Weights of a small transformer language model.
Architecture: LayerNorm before each block, learned positions, tied embeddings.
Each number is 500 + 50 x the weight over its row's rms, rounded and kept within 0 to 999. Layers, rows and columns count from 0. Numbers have three digits each. The size before them is the row's rms in percent of the matrix's.

# down: layer 5 MLP down (transposed), 896x224, rms 0.194, rows 660-772, columns 168-223
# up: layer 5 MLP up, 896x224, rms 0.206, rows 661-772, columns 168-223
down660 097:462549477454524523530439488493512478573462547430465577460551472432519579575490460490477465440533561494490527492619439477432495485569585532578422511525548523513454449485
up661 113:560512517519523532517483413444465536529397532611439530531527481468537510524554491414592532466507576483430517479469517461506465477394482461451565539373602567511518441476
down661 100:529532541419494524442492485474521414535450452470524542564535501513434499475522493383572490450517459517399447533547451480527503456396474431526529552437461406449514468404
up662 096:530470563507530424467588482444548414513505528486473524606551472500419442528520479490578461531459507566553483569482457505467475579530514445557526558506451492483519574575
down662 082:590546451493495415520490492542452517530494445504427449609602395582502563506462501580459439464583485484408519574451499492459409542459541518569485495558459458465473489497
up663 099:473582430511499550481470493405483650546491443524574531489547508510602528539521487464596534502496466546602574458533491534500440516533451450508451411566461548458480459452
down663 107:442566513460495419508472510517535449456618407530474520525521486522408418490562529377513511441434493515416541545431609549492572611402550484504448469505528390511474443523
up664 089:466407494465493493492478394465468529507442500470584506534463479471593567537529435491452507425487443484535552450539555507499432466438483521428478580453510464574514493471
down664 079:591529465463534479425533511550545520450522452463478502543564571565456446427531490536564456494543451585462422617450533523541504580514534572549582472516616508492466421507
up665 101:434517517490503481513588532519470526443562529539557506529541585476568617450530553601485417483501495424531514484532554518507534560488493419394503444443534514548544588419
down665 107:553414603489525469552513470480494418439455517525479520548476478511532417518470525484416587476536484515517432495472560547484536500591610485544574474500454499470527416478
up666 092:506553503460524461491493446478600512524434554533454501548568572569523512507467491522449456453586531433570464479471468531539578518607525501595612547422476534535458492454
down666 088:509465562524540547486520443479438459472563481525557488413521495412454358504479510464435465549413549545471463520464559496500493526630504475518509535512396447501527509523
up667 096:486506502474513502581524539508392433422508576478437483496489512507506565544613504502575465526462456470448518518491532484542538461438419442528538559525556572526571488567
down667 086:480554425438467481465440461487524501477441541468484547554443380471537464483617577427470498521461516441490463525517483472607645472454514517530525420604474614444527451426
up668 133:543542532545463506498504576483471517467472510451533463524527509499440388525457604540482460422479599472500474506545576541479448459443486557399451546537462585548613587477
down668 120:510576574503476483457604500453530528466329438427467540472415601475442505536561403505507471505458471495442435451442553442579455459462542574430539573481554505560502489486
up669 092:462513487465610489511426499504502444515564521572457535482445596494501573548430573609550537534486514401436494473462505533457554483441488478526458475404524515572525558539
down669 089:521564440482430563500510499498427549446593511473526439514467514524431530495526462520510584509511490526485522569524507520563579459487499481508491489449476402451472427522
up670 083:540589513492468512509496519508427486488483528579472549425548552505448557560496599520434468497526611544545564494544510550492522437573446411571473575439485460505543538491
down670 096:469542552395520504486464505427500515477474511535489522541561538528503518502396526556459576461522445498584516606536470540544467542457567489499492487424574534569499473512
up671 080:442551497453517586514585481548542518482565494545534531536474514503513538596478456477418570474506602451512510515472507439467497505584533503399545589442482552518502477471
down671 094:472467417512469409444535522532533565506485467467508481514548507573483441534512503557472531512529481525483515477526528536488497530542533475478484536448445558471491438491
up672 097:492491499545493412499511489376475527547430600526501489348578467458481525500514464531486477478523548564597531452422510439489525467497521516550499472521482460483457623603
down672 109:499409488473517475583498523508377525462619531464551470513510539408465444482549561545475408518586665540472501501433482458525490473441395539503497421446514515584460491511
up673 096:474512473574500501538541547410545510494499517511512446463519443544582528495502523423478495518408475438505574392531504567506540454500460567436567460527542492492426511382
down673 090:529452459545482486453554596480501500449510605618453497539461531462562562461442480474480607466493499398479458554565506613447488566449495527533546547510482446478442479567
up674 100:491470494558509445511504507551486515509456577544483437512539429618467398541460525564451551471502572529382593437442597510546431484542436487507490503502492493532391466458
down674 099:472509560465497506426544546449453454630485527431444461552535454459600480514576431466499543532518510425483472516496488593498601548433504468540523476494557487452612475458
up675 099:478632516482454501494541497382504545446543428479512470519546503518553500546503369519472473458445460476576468533565495395470551426587544481479479482403521479509505594496
down675 093:482543420508550543460441518616485470485553428547395548452534544495541410477369520508491548409471418564522453480423520532501466444458515417466487497535591488468560541481
up676 096:524524521537538488470499486470532534511478553453612506560521513478544497533483574479551454519507454386488447482525457463424535485592427473453455523595515509419550640566
down676 108:486578547506512496487545573541544441508447479533548423421450432482503501553527580627514540548458476449462543500428507549430532461492539600521471446517529519437468460564
up677 094:431402500491552442502466479543506471473455549505520426462525564511524555491496422547470529443528518518552460467515509567594398546479510447512448508474487537482519468508
down677 082:508539474483446567478463534437493495595486391485485580512474417488496462522450482474472497524564483481401574473526445452484504485510411592549517449501567420563399471473
up678 098:457462573517484522481404476462472501493531562555533534582507513456416538532464536553468426468482603529462553503540550517569466494524531422376442486447529450496525499508
down678 080:526584544414420483483550472476474463533576498448505476425552490540547552505545419510491511511501516527504543487499558474499596529464454540454545457511589445485460481528
up679 095:468436492561550461492541583416500617388515507419584556512431465521417525512461516547401464480474549485469446524461469590397477521533482533296544407449470566419482552480
down679 098:552609549480406470490593526532483522630505476418474452518503374436494489464525526536610522456577485448571453546502521429495470548520504543545458452517462521482497470464
up680 105:478531518524548525520525531526564473486488447501505526483499500437490586563488587519485493448441459474463501451512514518491491445451469498461544525529639538441512541503
down680 114:467475494456482573469491483503436554573495542460499475539478500526522463395530396570566520568573502482532512515475453527533534606569523585547477490476444460562526410489
up681 095:492441553473492462438426533555516503553446531603486469513569498490531490519471533496469475540468494545462430482519619559502526416471463459402485560408509447475466442457
down681 096:485535460574456545516578537389501486502501501434522563645414507404502517522525489551480448492418388449534502477457479508507513501585558598556447435549460550506559538459
up682 102:502467478586446522583526550513477520387580467477550516452478470491495508460524461535571464402566583518532521458469531495543586576438524579513489506475558484472471449506
down682 095:494555469499494553386481432498487484530478434401523467520518573458476475507493533465512525473401510507526497479537547505506504531446532511591572509514539464487542473460
up683 103:559479547525566418478516473462388556518421466447538475503545519499468476430500481534537489533397543455513429506505569524400504471524434522517436436457496598519513385500
down683 098:530514541473553513551529455433464606568458472521503487408545391496373459391479431527526544537479426446450469508550552505432483545549487530521429537523554573448465481520
up684 094:445534457550500420491512483488568516561552575581575527379510510514459425496559472551588429504510478467554618424453533540474553459430499600494546522527443475574488470521
down684 091:542455515477401507464502365503502554472440448567472554508477521481464540453576594394440482545524467513497545509478433565524452498537551443463502532491443506378505493555
up685 110:561539434546525539432418566529561568504480474543510513486451399472541446454520557385557524552463546553582471538515483452439477453470452477413510546442484542435501495467
down685 114:551492543523402449591616485512534433501474472562459447509500500463440518513543584545495453531520562465515539537513499430525475448526525598475533444526517581450622526523
up686 100:429514567603467505540606566484508452479599461554498566540501402407378555516435537481568537418514443440565446508488515496471523453497479550495478390489521455652464585489
down686 088:447480506499472513485467522507456477477480473551502512475475587402502575527577482611465459561506439493563558434480496606436561489450465511498459445551486513401529492519
up687 102:450511388527543570454603561419542573583514515457515470514478418572566450480455485525556454503411509502533451489455596437410530570433480521489418514508484485469490417533
down687 104:437516523523471613515491555422498537492582467528416488600588523441516521479577419568497482535501500479456471458518501520439558415473517522441465497521467421490575472478
up688 105:593534449493492442465408565493541455416425451492452497401510406548497499533483421420538513427537582485527464488567389496427517563544498570383520595566508569513489488497
down688 104:431604553500531495467573444474511566491485490531541415623508462541546535538440537518499492532531424538540534546537448438488517518563454508541425442507567478537534503553
up689 110:544508442439557541436538428506518500439527584542484512516522557515502538569502577521577511489443587474538512479457465567414354541576435514417575484479478503552555467508
down689 115:499480504466533499504506486421606517592398487523473521436436473573449525397510507451538530498506475470434502519498562497422450454461540468522466492405549476475551505520
up690 107:484496508485566473357511517479562517500566560592585543481491470544537501490510568453566540620461534443530538552509441516626507483517496384487443585585528478500473581399
down690 107:539472514598460572401448423561511483510461545513534498411468458464538502487488510421469561633487379512485374572499454486612486469482514463551460502523514501459505473519
up691 091:490445514486521459457445468476494394560463445430588504521478544574479553509500523464530563447532507487498397547531511496422502509471523493535490395455532518519557592483
down691 078:535522529440433521515469534467543545590501546450480486507547463389482581464553491547509560446520453593468490551504496584452500562514591411523487466455481501446515409473
up692 098:528591490586422526527557478496501495534489468498532397474472562529476480482537432552512453470552465508463557526519460575602448500424533505455496469515496495507464571606
down692 108:511518502506555507533635524476468479473418521498438514514479518515420551514498485452552468533581484495462496566465472504554447500516538544493484508457593535485471402499
up693 088:525533495574516518607476599423567563547514481460471574445480493545466493550409391424476536551517501583514596458455488491518484515537513521592396532640484473583557467466
down693 088:436525400464518519545562488458527624452611501519510519541511525587447473485535576505517537556426390424487491546446485471512488470502485487582467579448494469570598438464
up694 098:489524491545511434465560576546440488501507506466475480558548538573423521387465552445598460560523529504514527591550475500530468535579534539504490505482456492563616604478
down694 100:488565493514514565515476523496648552522466541380401406568574498527501549513539560536566484496495548531442500473449483530510502412458516547499547467523565508483521507426
up695 103:458450548473467538492478588418515628476513569525535489435485567580525539499574621472551519414539427523463477509560456517544566558490458554481567603516555455575498508558
down695 089:540540508550496455447487475433566506487426519463499549514464478460518510484458530521542453526551500547602340441441470515410422474510523480476455438450417483500587543497
up696 079:520526469541489567471470404552500447489549501469429467457481505397430485517435522510501524451561451552485506523599550466478491652471527540440463570507554441599471483479
down696 078:436560468442505455562566457526518391560474520590487410575519512470543513482604506443451557478489462438490513460490494542510547516519507562529496500472477462404579496502
up697 113:549475551438511504443463529475496485467488528502549508498533443495541479593486478552506403504556454565558523521443461476513426526425458428531549486501526522539498510515
down697 126:471473519550541572556436455470493489444502501570464585490647562527470543525429516483592511483442470550487438566485458480555417503386552486572462573482450510509521559544
up698 115:540555510530440430553472494441516500502515497461531399422545433479572496513603486504522441532532510462550459464525622433503507499458468463468477506505583515545451499378
down698 113:494582532474562461443507507500500539512507543522473518527462530525629553471536492589572559434496549494639452414505565497468487411475566492443552502521482459444402473562
up699 099:452453480539458511425588393497481511485520470529511509540541578483591404488499488529489465530474479528514604504510528475488535562483455514442515520501555502524586393556
down699 111:449476523503422526513510570451536581586514469523477588526445472519463454450485458527528520494567445539447461496572498456401537504544536477476505454491482456366477516452
up700 101:547506510415538540448457419512489485471546513540517481540474472507549446512628479518498474560487574475585520487559608527420506410521576497517523494511528517426474486477
down700 108:565500494492428511516545597565523513505429537583481518529535536468467501540528389455531490488466601531526525460585428491477457518470481508520451463500388468447480614531
up701 101:501476509533529498552413543578521527499501467475516566456518509478427432453490473509518485602487391438469549482505527536649504505490517477490551506495483541477437529406
down701 096:494445445484469551547571526465454540467449478518547553478434483604606480462481481479598532440537522468532591507479495452504537547485528451454632502497551478466518440502
up702 097:514496500513559455436468548531507524638519600436430417526484620568473485507560595455530517505461553504508560490564472506531513463502475502569384474427527552413529426597
down702 093:480445424604458436564452540488463450505483484573406503434446506527563491477515452512449423572426521451517443566560489418513531536479580659445376536487513495512522478490
up703 102:507502459535345498493453481433548569608586488441519481562518444478479415546574498492555496493460595438426509500510529504498578535506403531543528576528477498482528563503
down703 090:520500550469504437506420501618487448419513519445453554413496422482500563483440464441410491517550456504506536494470486513399618441504543493462354486551468466438507477527
up704 093:565570466526497509553605527489575480552504486492435412479518428514534457593404582446480482463450484546446558481551525461518500511538515474557507485604496494527538450542
down704 082:456432532463410461536516514420531528396555515459422455554502679443538478550587492518540644499524443500562504548506444502482488493449508484476516489488507535560557414559
up705 102:520452467495393492511459510452488433460521463444493552465481469591534502464559525608566558484523494478583496419551466409459521508463470535483506374487429511460498515575
down705 092:546487481433445387506460600469542519520509505556393483495572460490503493542491461540453502458539487495432559523503444523469514463502534518471460559511601477457366489497
up706 095:613526483531541449527513606513539514507446583603509515513440501407563442537525422549570537507522528482456491566595536414535547620576511472518452525522474531535422563575
down706 083:470554511484553452544512454542536522428505387494490494398554493605579503487480455479473540501457530556502516563495406534529526532442440474484479468493485565536418453489
up707 099:432516490604565481548502450542553465443497474559528443554498437562621488525495437534419457499500514471544547470551559458449507475557507540555479469522501393550526439509
down707 097:462517537522513462522612500527498513477517419452473538474544478489576549483516477499568557509502509417473524520570484530500501511512459517521472403501623455510551528514
up708 100:547597454500472489493432409587503485482527441532471606507562553547557616464476484428487556487499512473551581495480473421477472498562471471412559562504562540411519537516
down708 109:507562497499572535388473492488485544502450521481421478519527469461437511522529487504570478438516538512451511506513564558543550488524466454515509420499476462436459431521
up709 096:536542542523475593473539497401510529524472478476467428416555520454550484499461510439596524549507529436493512486461508512508506535470522511457426571499570486484540411433
down709 091:480569653508537574455518444431555548504447556515407495504499504558541482520496467546487573359498457526526554508557469455463528561506550460484466491509430505479531503440
up710 105:592559536624460452527565591458416516482468396442500501497467576446471462441553564511568516513502501501527481472550530482434578459426546448513436541431528528576492526524
down710 103:515487503525537478448611500502541485421572483455523447474515574514548545465559532499535459440558523549524578532574371555569462520566527438525414529578553519500577486532
up711 087:455462488477512474543507519456377512529502520535561534595469512553517471550479436435615430543492533583550496625550415478465423530511541569524468508427532479558478505525
down711 085:532571530462545431467542497537547450544466483508428504477477532496439538456590566576488513497505521551396684464497515462526485544560474480427537555494503563447561503460
up712 094:480428549471528557565587580490466562450483521638534496469442481448427466496546513579481448421485570501487529500492431514483466506592543510397493531404497543537492505450
down712 065:511494562434584440593461527563486582488530417468551480498538535595543472476560475383517464496574462490451400551519518492454480469433372439526522473493432460494481441442
up713 101:456526469517516471486509635506535401453516423547451445535492491539386500489435452567519505566320460481512478477507468497511460475569413444556402569486537464494468535524
down713 097:477458503553358540495416572463489592537500640474492501520492572522505516552514546501482472483514465441508474551499487532534522499506503556545511478529451530494412408430
up714 113:531517481438518548448409475417419485452541513521443442440458538531520527512485528543522555478479495510503586489442564435470473499493366400506523480490418551553517553528
down714 101:561505601556531453411508517409521555500459405557451482401505358555429541474521419509508405581542595462429459521520492464544457504561394475557444486517510519459431452439
up715 086:439533586487484525452497520462506424499468516469551536472455558478433465395516591560529409465602602526452432552422523554522463564562417463440546543631479517429562503506
down715 076:475563549518555464570444473501579617521493501502511521547546499488508519430431590528577455530514511505406417424590546480438457479385503396536441519633486468468504478449
up716 097:575577386564412514578495558524472459456451479463537510496509530551464450399517508476518524466511523457490637475528485513523521455479467488475494488596468555457609487563
down716 092:452470489473507544496454420460582531495404521500400487489406444539472405488506531572406537501507489546490542540555526539445501594464505504474455424442482430575508510526
up717 085:535595531487406521518515534599535468523545427411421502596501571457497426424481445573495517478495521489511451439509573551484417467501565530500497505476530438447549507428
down717 097:498463528484474590433517534496478561395497544594578447553536538491442439499567509582532571484490529520464538523376552578576467516440466580535497436539506441478435497580
up718 092:522455392578469480465492459498481448516476530460414531560559434483447527474620406494550535496491504514544495516353386468540494549497430497547540530545507511505492524545
down718 100:564443405483570451487384452430453442457416481485419531517490458418572412567640448508542430600502543536519503479461528387557450491550427555519447420486512540514514519544
up719 114:446449482466489404589436444503498500487528523483541531519517473447587428513460449457440511536489489476556585471501565492508521491479536479491558463459526510465525569494
down719 113:500471503416545434481530497495475524493396468431476463482547483433508473562577474552483488531489479479459418569505557531570506591441562608440473533494455513449530493540
up720 098:503494542489608558480489573476556386519507505404515580519492403553434517585517488493518509519597405493471556431493413482543401558415520483486468514419456485475479568499
down720 105:447412561392513379480525393435581482448532467523452483450431474501485529435500498506531530564525527483571490489545589495533482437559477557519505482570581511461483436594
up721 104:514538532462541537419514467455497445526432566616540579517486539587442569493566504525466492555425475543474505556525530447390423499597390564524479411487474429494579506549
down721 101:486485441508547462561622500534545563577553440529524392479440597467547414498497535528524499501475512556437573470568470457511485474524505449353482528496517485582559538482
up722 093:567505502505522604541401545583520563517487499430509488464374586568576514474538438522466461427468489459551463409582587491468554532440535474611414583513524570448457469543
down722 093:462525491487542435527530546578506475504475546470525499439581499517454583456450603447549476491459522464499437482547488418534477484557541437458582482492554449526513512567
up723 113:506471535405507530512493585450537483442467436518542476548499473500560572542481496457556473457581466414564439560540522508389524502510556432531435504476537547437507499525
down723 114:571465532522505509586475413487517430518499478504525461540496517507575492453472473598450473522452568583447522453537529523522583466502505514447477544518494611488463562458
up724 096:484536452475508457483482546399445451487479580526632554498518430555515423527479436446542445637479526601419541534446492475477450610465512445571586482611477573516519540604
down724 094:514488509499570554518558499445539401525572505489573532568444451500478488388459506523472549513460568410502534519478451501541522604565511477594485526533437520554483466447
up725 103:512510564488546483456578514542540523422491460420484420542504530559532437556510467443456395428596478528496446535467445436540506513595466453462513492521558539575493477486
down725 114:461499496434491566484422507467509480493486482519536438555515522515538500439515546511499504430481494533590570467519459561471409547441589426486462535399535517546419524467
up726 092:573479451511517414455518470377457513464592452520539562452567561499509429497483532402503523479502516517447487496476612432511477440498407538457417512586499406488545494609
down726 096:529510489564547567566442489552451532548436499505523487506442521466459536485380503516463426437497460423430553553455457536422490503452497454459585496469538491550552411519
up727 102:501598539495519410498430481485524533506491566450536576530461497450513524442615560483488536446629452551531516538517507450530488507530411497478439430590548437484405565416
down727 104:562471537530565551524556509561486498475409533569573451514506450474437543456533505483481459470434638427463499459499527543525600555582522429548582598540474526496483408471
up728 096:526445486496492473536536463567474489492574512571418471459563497521490471523574434500572510555427470511545473469423450464547381493593551519498509507424449430450505472538
down728 099:439507562483613468472477476524489492429536494450382496523485504587483452555559464545473414430508483425492450474478397485486567396526452535478372595432500428419514458573
up729 133:435448512465570541472532524506460584502537445480617446435557533454440410505488567508497529359460443471460488527514544481524421546547461372417628489540487586578458584535
down729 134:561507507511571487455461556493446498521519423468576422602553540439520576493522445487570484523436526574508425539433562558460481371480436481528470433568452535506470538516
up730 117:480475434494392593435501507521428479504609584514495504587508448468580396500580578472539464621489547571523440531494476518479499515439482439562507529447460461472513529484
down730 117:524470532443498452546561497471567419531458555541578536558507479563503535515418474499472579476411527468540524507434513432554517421617579503508522585561542478605492544497
up731 107:462514531553530577589442545405465484431548528506499485532497500525484521521549468478518467558507504570536524580526511500439560554513530475521474506416551523407460447499
down731 100:437530437497536522552465425528457379541417524509520469545439482505539454554443555519431430582542527414631447420440565493510453470589503469503515461474525460593502553570
up732 118:491462476537453458509488558495499582507507557534539555692523418541599440463491488521458464460490569519478464448525526479476577501476492496476537500581585575437447478545
down732 109:596448513530524526494427516568511521493480488567553485440434561471446520504531438524519550569482421444542544454446445429513469536431404492534530437453518557456541483503
up733 114:413464580545436464535458441514515506519436496555493450532468547534574462420513508587473521462509431596422575502492529469459429544550524486492490596576529424556470502519
down733 116:511430443487511461587479470538585532456552424499463341528437504505510507442417493519472490518458519501455521536406529432520513562488605544493503486538472513538466429498
up734 108:489442406462481558499537535440487475448554568451521574537489503476528430480522457526518547638512416461477468419443462454514517504511572457549569456504520595571547557462
down734 124:403464491578569542494548547524584467364532554455465548495489377569498461479538515543543517514444572395528538469433538432512539541443571460493518475462493560520533549484
up735 098:481453549544562465514482505542528398527454539418428498520394422494445455543525484459517470457507525550491490514572572423553484481537498415470395424491588536649476453494
down735 100:537361447489561449482584476475557463478533441531493551485532511527488482619564454545553483418528477552454434478523562423511511413482541458484431533484504551495591492438
up736 089:449551449474525441389475563475435545537558497571510464524580448541502541417547529493485490474538452527560353522520427529474499539498570493448414460501449505491570561574
down736 108:596470414521491512495535388451515499461485562521541426525534580559489496494463470522504552484527457519464508507403609466562545544533429510510489536595408500531425510566
up737 105:516503518455604530536485540373461481545382435502504490469491572490476534550516587479474480516525515426605625538476588448482461486526545426524550537536557426459491464494
down737 096:503442497516589530555515459452494431507491493513495583454436558393640524560523545512462483497433431455423655444465538504487425490502578490503508417477445391525488509454
up738 094:514497489545515597454562492527537502458523519422529468593509526587461519553471580579590457466485509479509578561514489538490480585464475496552499463502489628575450514402
down738 092:478489494506437472547551549448500462540482519572477445420514531594545560568528526506436516478572533521493368443452510529476556414535482517452488556494496369479520465470
up739 097:491585515573570547434508581522466528585493469518461481509543502483571493472585499423459461557442424579411501458466432528522310506570460452556433421576523461463443547420
down739 101:454561485473413470448476577481444535482446528499566533516481420521526454461523480454455546467543486477475491461463486450438515465562556578499597388549510500332550476566
up740 093:495475525505509485517519453486515518415442464574562554495496415521429553498457556446534467494455483507585496522546576365502524434563503400562565504443547593498543539468
down740 089:475528557434379433532496490433463475516594511458641563461455386488477557492538514551542603464472522521553536508484383454538439559458534472445496469592520510526455504524
up741 103:492447538540536501518446466433602530486499497446434466545654502452476559536643440407530459536506469453502524591502506530530512504444433487561522461400406535424439524412
down741 115:499519473569599516527547517516465508510464498519485483530488470436396495467447541497543583402503519491406471376535505529504526475522454589515434496497432612526503578450
up742 105:523498460552471503580392538474519455495491560502468428493535533432544524442455544481522571472439503520445546454472397520546567484476484454519432616454429548542401486479
down742 102:513487497483450532438486507512571460497461518469478440507422649566432530408434528598475514437517503491520509457505453552540532464464457496518519505484464491633629486488
up743 095:510526513438492481490428574461603550432556513482515507465450550536567529487599481472444491421452411479521510560431557511425532578535440565570547565496587516423416529454
down743 091:543578482576511583393463490486485508492510617553523520351490487504455537544471616440475509601435518441475557540463462488554486572521405500551538532561480443447547565438
up744 103:487512482464474511515503456506490520433458418474431568461546502446551503501426473524536424541573443490517500509507521518461474461501547508447441533424521543506441407522
down744 112:461616514495528531461455452488503612473530490475488437548521472505531455462480444539475488559429531525554529513425536563552510553506544489587468437573577481530486477348
up745 104:534520589510545572514528588482558563517439530452620459514473508460570480510508507458501518523380494468550551387473460554349452398487425555549444491560446549647501525510
down745 121:432397444439485514516431524456402357492516482507477573493537569524497516514474564444519463483541634541515409566487528545485504500553572494487584539549565467526487392551
up746 115:558515470484462459503478467535481445469410567554433418493543484570482521498500538532569583446438570545494488534544430646401552472475449579490546507507513451542532535542
down746 109:456498464504503454462412477508576452579502536410436517472508468560501536498486482570452525556417569507444473533585436472445456576484447472468537442434472517542483492494
up747 089:509550493449445603533564483526465482458387596583477567430489491489450507496519535459391494480423506435497393591542447534490409382436482515471493486427583525535489514412
down747 094:534473510570502471435551355497564529512572435387498425542489545553549462503509570526553454529489429433494522540516468546390467519470464504572519602533443435547561440395
up748 097:549532539502536495437490492548605512504499504506547433433401464634418471494476521415517491532611434551522512474519437600420529491522452487460547476614452490481552470461
down748 097:564482546481510548566531441492526467489436537445532569537435486458558385478504560503484462511500501457455537543522495469519496637489514570460524564478586481575451547466
up749 098:500553522572525442501492468530550491542490540483484520615539560510541490486459543495451508470497519510471529623574454480543525461505540522539503593545519518501422569495
down749 083:513551501485466500500474504546591538601503451457541538542574593582474529497469475458462495535478467477506487470497493448542509509435489503544508666447522463569495563444
up750 104:467519519539522434492553462558505552578556603485474522473565425538547547431526512473558442507472589524494506510482502564565484506478437468482466462511536455473523544469
down750 113:521448510515452426464644453463498593501500482424599544431450533525495424528432537546500500552506516555523481567459424475521480613458538522496521499514489585497523574563
up751 099:481522507603440433501457465473471484517537615450533538570504558613506570543543495577462512434487478469450543514601561483543469547495492502454490504494417470495508504531
down751 094:501521455523444388518423508515403432498503556503636543542481519460498476462530545574428499486452571432512545509481456550553445476468586422498556553552512566466440459518
up752 093:499535466497504564486500477499547577493505516505538494499520419517458461501619447532472533550538517506423429551478513521420513540405536432497519509535456516598401488455
down752 097:494479503507465531530546441547482541486514511520502476458433449574330519535442496430451533461520553404527461430493533500413489566449513492553566518512457494487531507597
up753 101:449572516571527504501352581553481546523491566492526442504478475497536562497456576458564562483485559489526464462552596470520481441490501476534457567508563546410513549520
down753 096:533440422483488546486528496465508497547527572451514463547618428444577528592497364460493398540495545404544489458537401527585539497535526573449523505503478507454453525463
up754 098:526463500511533540408538562525639404510448445526528455483451559469509577488549593524513538489475577527413549484510548491464558560514512489514485594559444453506485478568
down754 087:490554531569499532440494479487470533555493491445478464529542546416536523505532452427543499524586527396567357503534485427455527463517462644505432426597575418483541522381
up755 090:429509453539513458550524474503530464543494585505479473446444441422504500409454408464487525491491418436550491648623497442465500579529524526468485547485623420408420533518
down755 083:485530526417551532521503539521524476578542449532531439514457485535466510506534523531495573513487451562424501403450573577499444481511521643510451528480550485502539481515
up756 104:532525496431589552509536441464452490574516517592494592548492472583456424466473575505473487565491609507512540466580465532511471450569496543548562453572505564443509570543
down756 109:485502547498531493457468469544488485516432470544513434417459482440506408403504523433505547343539588557529510512530445482513470524496446441506449542450484574472530510478
up757 117:525518495491492450457509573442499458547442514514561515483521566579526542532504437446516520480490425523520482518458578517499502571539428503516520576424544479582466450452
down757 121:465541590554521485555412524439586456470422521558452392502540394502541463550403481444522471535444440412461454447448592484525467462514430475495483533479464511491506471440
up758 086:482519464534501503444436624450413477512543529400521459450459525469502494472552478543471550490487506504461481502511475539491431470529504389479442516579535528572438472556
down758 089:514546528424463515629525523364601471446459513590468513513498550552515446496516524495429474434425479543465484600510436494490519536574513483468449476537536496537518425437
up759 106:554577479585452514534625511532532489492473438439455577424501538502534525490528492607570537464529577447479553537510495500548392588412501536508498474464449512465523496571
down759 104:564576438500518535553500383470534449553546435546507473384508478500536471407406543564548527490625410495515527580504455445509499421514467459470561523443587462524555448490
up760 103:490485489520461472505525485592483556485604507411513490492529401524459523459478422498517462502539528504563622471586527498459500470506561370492445533523538522507512515439
down760 124:461367532557420448456504521605473496504603565487510430499473475554469565515475470563576528430464462602562474535448557465415508499514504481457487494480504535500487495557
up761 096:553531575608589469500667432552483458429492559532557486526533577535497558558492508543566419551429471519431468524443545494498468473557479394521423418483631595512487510486
down761 098:435527433472505403582503461425546472443475533445547481503523504521447570515534525499495482644516444546464518437510481519501418528503446550598445578550571397514522443485
up762 096:515547457573504521543511553506500411495594453542427535487460483455471398516411559528528561430484561485579540521499526510444554515434465546404549495475464416483531462559
down762 083:587479499563426525439526524583532538465534488433459503496595434547400585488478455536506526487601460525522518498541490397503458527503425543620512533632432570401459392564
up763 096:452580520552520532619518518556494436415397544486429448380510444457429349467495471475504574483555457461466506493483524483481420471621489432504524557557616449529531561550
down763 096:521513473531467479499576499509551423553540544489525427527551446449448525484466542393477476517604581507527535447575486468525438505586441484536523471533496536429546543504
up764 095:438472557496396440490459539475491527465547506426500481499457415538539516522486543619504482506484455448537467585571436501471493516497501476540543393455585483501600501497
down764 105:527470411504533624491479491574542538441411506542508540492510609529454462521463407427505463503495500572458546520422565497494531545530452518424453595573480521524497476567
up765 103:530543416506487494517521473515441477474507577541479472518475493525578436488451470591514586471505498416476562457540485514468602434508446411489571511449455507557411555473
down765 106:490510528521447549568509505491542579558443509539432542445441629480418523516402498503403465543494414483580394447482474457584479525342499490574573548570510460535462462500
up766 108:488528451497492473644543500545495624470513499446565463476501563561523575537485542504477420528471549456548456549583516560493554481497494405433467536505482453476556548529
down766 108:531472506499585448608487504498579469533479517547474487567533564452473555543436454485515469518441508525563640543417548525525480535456513562468385393573475521587564576514
up767 107:513572435422536588544394519537527594540552499611409508494474510553505477458657530448547493438582607446503461461527460494483481477453509443489454488540544525404514346544
down767 117:494425521551586555553444447538551507380543504558501542462476470468498545493497579476496554481464408540569496587397546553503521550550522506565470491524408548536509499541
up768 094:464504565473505442447435483412516430469447597527569425535431493464510455535560468526477539528461586516541476456466402571478529368504519545517385510546458484441450479490
down768 095:526438479469418392510523387511520500490577452436470459367515514535486558529541534442449415535527459507532495518509505424490345521635459526539560543446448526447505545440
up769 087:527498478539486511506572504503437454584503459598602497451563520519492383513423436506559443553543488408562549492527482546484440471522604549528532511534485459493478511528
down769 092:464514573568573557490443575455418490533552541451448481513494558413476538490553546447387599440423517436513593449573462519436455534395523496529408434566552544471501420542
up770 128:483546487544577516500499525505517483685554535516519569517491464553455443544526432450529547529461464557406466581479471552546413478492540451488525442408548494444513531532
down770 122:558597499465612634467556517491562472535539522496543566490510433545547475472483384525518542511477450523528482520434593420483489428447482554486481575481560529520506428438
up771 097:497463524544493598540432449523529480462455483523426527485469470501585491523469422464533490500549524481461481535471584488507447520423464502520567620485455438501444456362
down771 101:519543537467563488549574536572557447521548367500532539476457474413597485566489508553603486500584532521432527490422501467551416468467587488381466548435531485560510486447
up772 114:511561525506579519520572525520499481486511497526554513454453600428518482552584561546566483473469416449482499539533486578395517472542490552479475468469588533564547505476
down772 097:496464497532472561441565548466470551596594539394522460554528501469602483542532433558427553435593410535509506522456482495488496467466516462496518501429505404496440498423